Weights of a small GPT-style language model, trained from scratch on English Wikipedia: value embeddings, 11684 steps.
Each number is 128 + 32 x the weight over its row's rms, rounded and kept within 0 to 255. Layers, rows and columns count from 0. The size above them is the row's rms in percent of the matrix's.

# layer 5 attention value, 128x128, rms 0.118, rows 43-53, columns 0-63
size [ 95 100  98  95 109  94  98 105 109  91 101]
[[ 76 110 104 129 106 121 133 224 137 117 144 126 157 134 139 138 161 134 112  77  94 147 124 140 127 144 132 123 106 237 207 137 135 113 135 135 177 130 136 186 134 120 127 122 161 194 142 116 114 102  94  88 149 163 125  77 133 114 107 144 161 100 166 129]
 [ 67 170 114 186 130 115 162  86 124 157 117 106  99 108 149 121  84 140  96 166 134 144  90 153 136  69 209  91 118 102  91  93 110 176  67 165 132 100 146 134  81 137 116 148 201 106 139 118 147 117 130  87 143 168 175 149 127  71 110 154 165 171 112 172]
 [129 147 114 148 138 110 146 135 156 131  83 116 163  41 126 114 139  86  85 102 138 191 126 119 118 116 141  66 141 121 102 101 106 184 104 129 151  99 101 169 132  82 109 149 151 137 131 152 101 159 137 132 140 117 141 136  87  98 125 118  63 159 158  64]
 [ 96 152 103 165 144 167  88 159  57 111 126 163 148 100 125 117 135 100  94 146 133 203 134 175 145 208  62 106  78 127 113  95 130  85 184 153 180 138 115 132 130 166 140 113  69 121 175 103 178 118 167 160 137  82 181 137 144 132 151 144  74 143 129 129]
 [110 159 126 146 103 122  92 163 151 157 114 177 147 140 211 101 125 179  99 104 143 167 167 140 116 149 159 170 179 117 115  87 127 131 131 126 137  97 119 115 158  88 144  73 109 156  12 160 142 125 125 148 116 127  80  46 103 132  91  99 175 187 127  99]
 [184 139 125 113 157 130 141 157 150  74 165 149 118 124  70 144 171 154 144 124 168 149 100 142 137 157 160  58  53 185 143 121 169 173 111 146 105 145 111 113 106 201 169 139  97 153 158 108 150  90  69  85 125  93 160 175 129 122 133 107  84 131 143 132]
 [140 156 118 242 147  98 102 119  92 159 192 127 115 120 135 123  82 170 104 161 153 121 102  79 112 134 160 132 157 122 112 112 114  92 126 102 111 146 132 126 124 124 160 146 182 131 120 179 113 160 106 173 104 139 164  89  90 105 173 171 108 112  79 145]
 [140 177 117 140  93 175 102  85 126 191 214 147 117 163 135 105  15 106 105 165 112 145 127 118 125 104 114 112 135 120 104 126 135 122  87 127 104 132 127 121  87  91 179 131  98 135 207  73 109 157  94 151 158  85 162  68 142  93 111 174 108 154 101 136]
 [ 94  68 143 177  99 127 115  56 136  84 179 140 193  41 143 172 143  76 134 149  90 104 192  77 179  95 135 107 131 100 133 129 118 194 127 152 126 160 135 122 118  65 123 105 129 113 117 124 165 145 139 128 115 191 112  46 151 158 108  90 156  78 167 138]
 [197 111 159 141 104 157  99 113 167 151 127 123 123 129 107 153 128 119 135 183  93 101 157 200  87 120 102 146  76  90  90 137 169 119 120 183 123 158 106 164 111  81 141 139 183 166 151 128 105 109 104 127  97  96 169 164 135 145 128 105 151 128  87 169]
 [125 156 103 102 162  97 166 119 113 113  82 119 172 174 114 148 175 102 136 123 151 156 117 126 130  76 145  68  99 188 194 141 159  47 142 140 145 119 149 143  93 112 110 117  88  89 202 182 108 157 196  77 169 161  75 152 108  57 153 136 154 100 198 147]]
# layer 5 attention output (transposed), 128x128, rms 0.129, rows 43-52, columns 0-63
size [ 92  95  92  96  93  98 100 100  92  93]
[[148 126 159  93 185 199 147  98 174 150 108 151  92 112 168 112 192 147 138 139 163 115 107 130 138 102 106 118 159  57 126 109  64 120 136 161  97 149  58  98  66 134 100  99 150  95 123 156  95 160 121 160 106 118 111 157 193  90 100 116  80 137 110 183]
 [120 138 112 117 103 181 119 157 148 165 165 134 156 173 132 105 157  70 152 132  72  79 152 103 149 104 103 113 209 135 105 130 130 107 133 131 136  99 159 121 147 105 157  59  85 214 162 148  80 120 152 105 130 118 112 100  94 197 157  77  64  94 175 119]
 [164 101 151 112 121 129 109 100 101  88 143 111 133 134 140 124  83 180  69 146 122 100 150  89 140 128 104 124 107 156 185 125 121  84  84 121 154 153 125 126 110 183 120 100 132 137 118 118 145 177 151 179 138  62  97 125 131 172  84 205 141 139 165 103]
 [176 166 168 115  55 137 158 136  88 113 155 177 142  82 115 132 183 172 124 170 148 124 192  95 144  91 163 124  81 160 105 207 129 158 108  40 133 127  96  95 138 113 142 140 166 138 112 153  55 104  81 144  99 146 103 131 142 164 155 145 173 129 145 131]
 [123 128 107 125 143 122 154 144 151 182 174 127  95 132 121 128 187 147 106 102  67 139 125  71 110 133 124 144  43 168 120 114 117 154  98 138 144  96 118 129 107 118 184 115 125 117 143 149  90 199  88 177  96 161 155 142 129 195 163 111 112  67 115 139]
 [159 105  68 159  66 154 123  88  86 161  81 145 155 122 164 126 116 121 161 150  65 132 139 127 130  79 144 121 130 102 138 122 151 118 151 105  83 118 118  96 144 127  97  95 190 135  95  73  98 133 142 166 193 140 122 134 168 116  96 128 146 120 157 160]
 [ 62  58 105 101 111 143 139 152  98 126 118 126  84 173 130 155 127 104  99 191 133 112 162 127 100 125 170 141 147  96 177 110 128 123 160 139 117 142 169 103 139 115 107 178 150 108 120 111 140 121  58 123  85 181 155 126 120 141 141 103 162 139 161 100]
 [ 97 113 170 142 132 146 100 118 167  55  67 137 152  87 152 156 158 151  59 164 111  89 181 153 171 135 145 151 162 125 131 153 108 145 174 136 138  55 210  74 163  82  64 129 119 141  86 184 142 155 163 137 136 143 129 167 112 180 103 116 163 104  97 122]
 [155 149  97 141 173 153 161 119 151 136 140 156 113 126  80 135 127 101  82 138  65 101  66 110 109 155 138 131 120 129  94 137 116 148 104 114 181 106 208 119 111 126 171 179 183  82 115  84 114 113  92 118 148 135 144 185 117 128 121 195 113 111 167 128]
 [122 127  84 119 134 134 112 124  89 171 150  83 131 122 158 139  41 164 116  86 109 105  95 103 133  97  97 142 112 122 183 159  73 186  96 125 142 148  82 114 146 183  93 144 154 105 132 160 130 162 139 211 157 212 142 119  64 114 132 136 103 108 144 159]]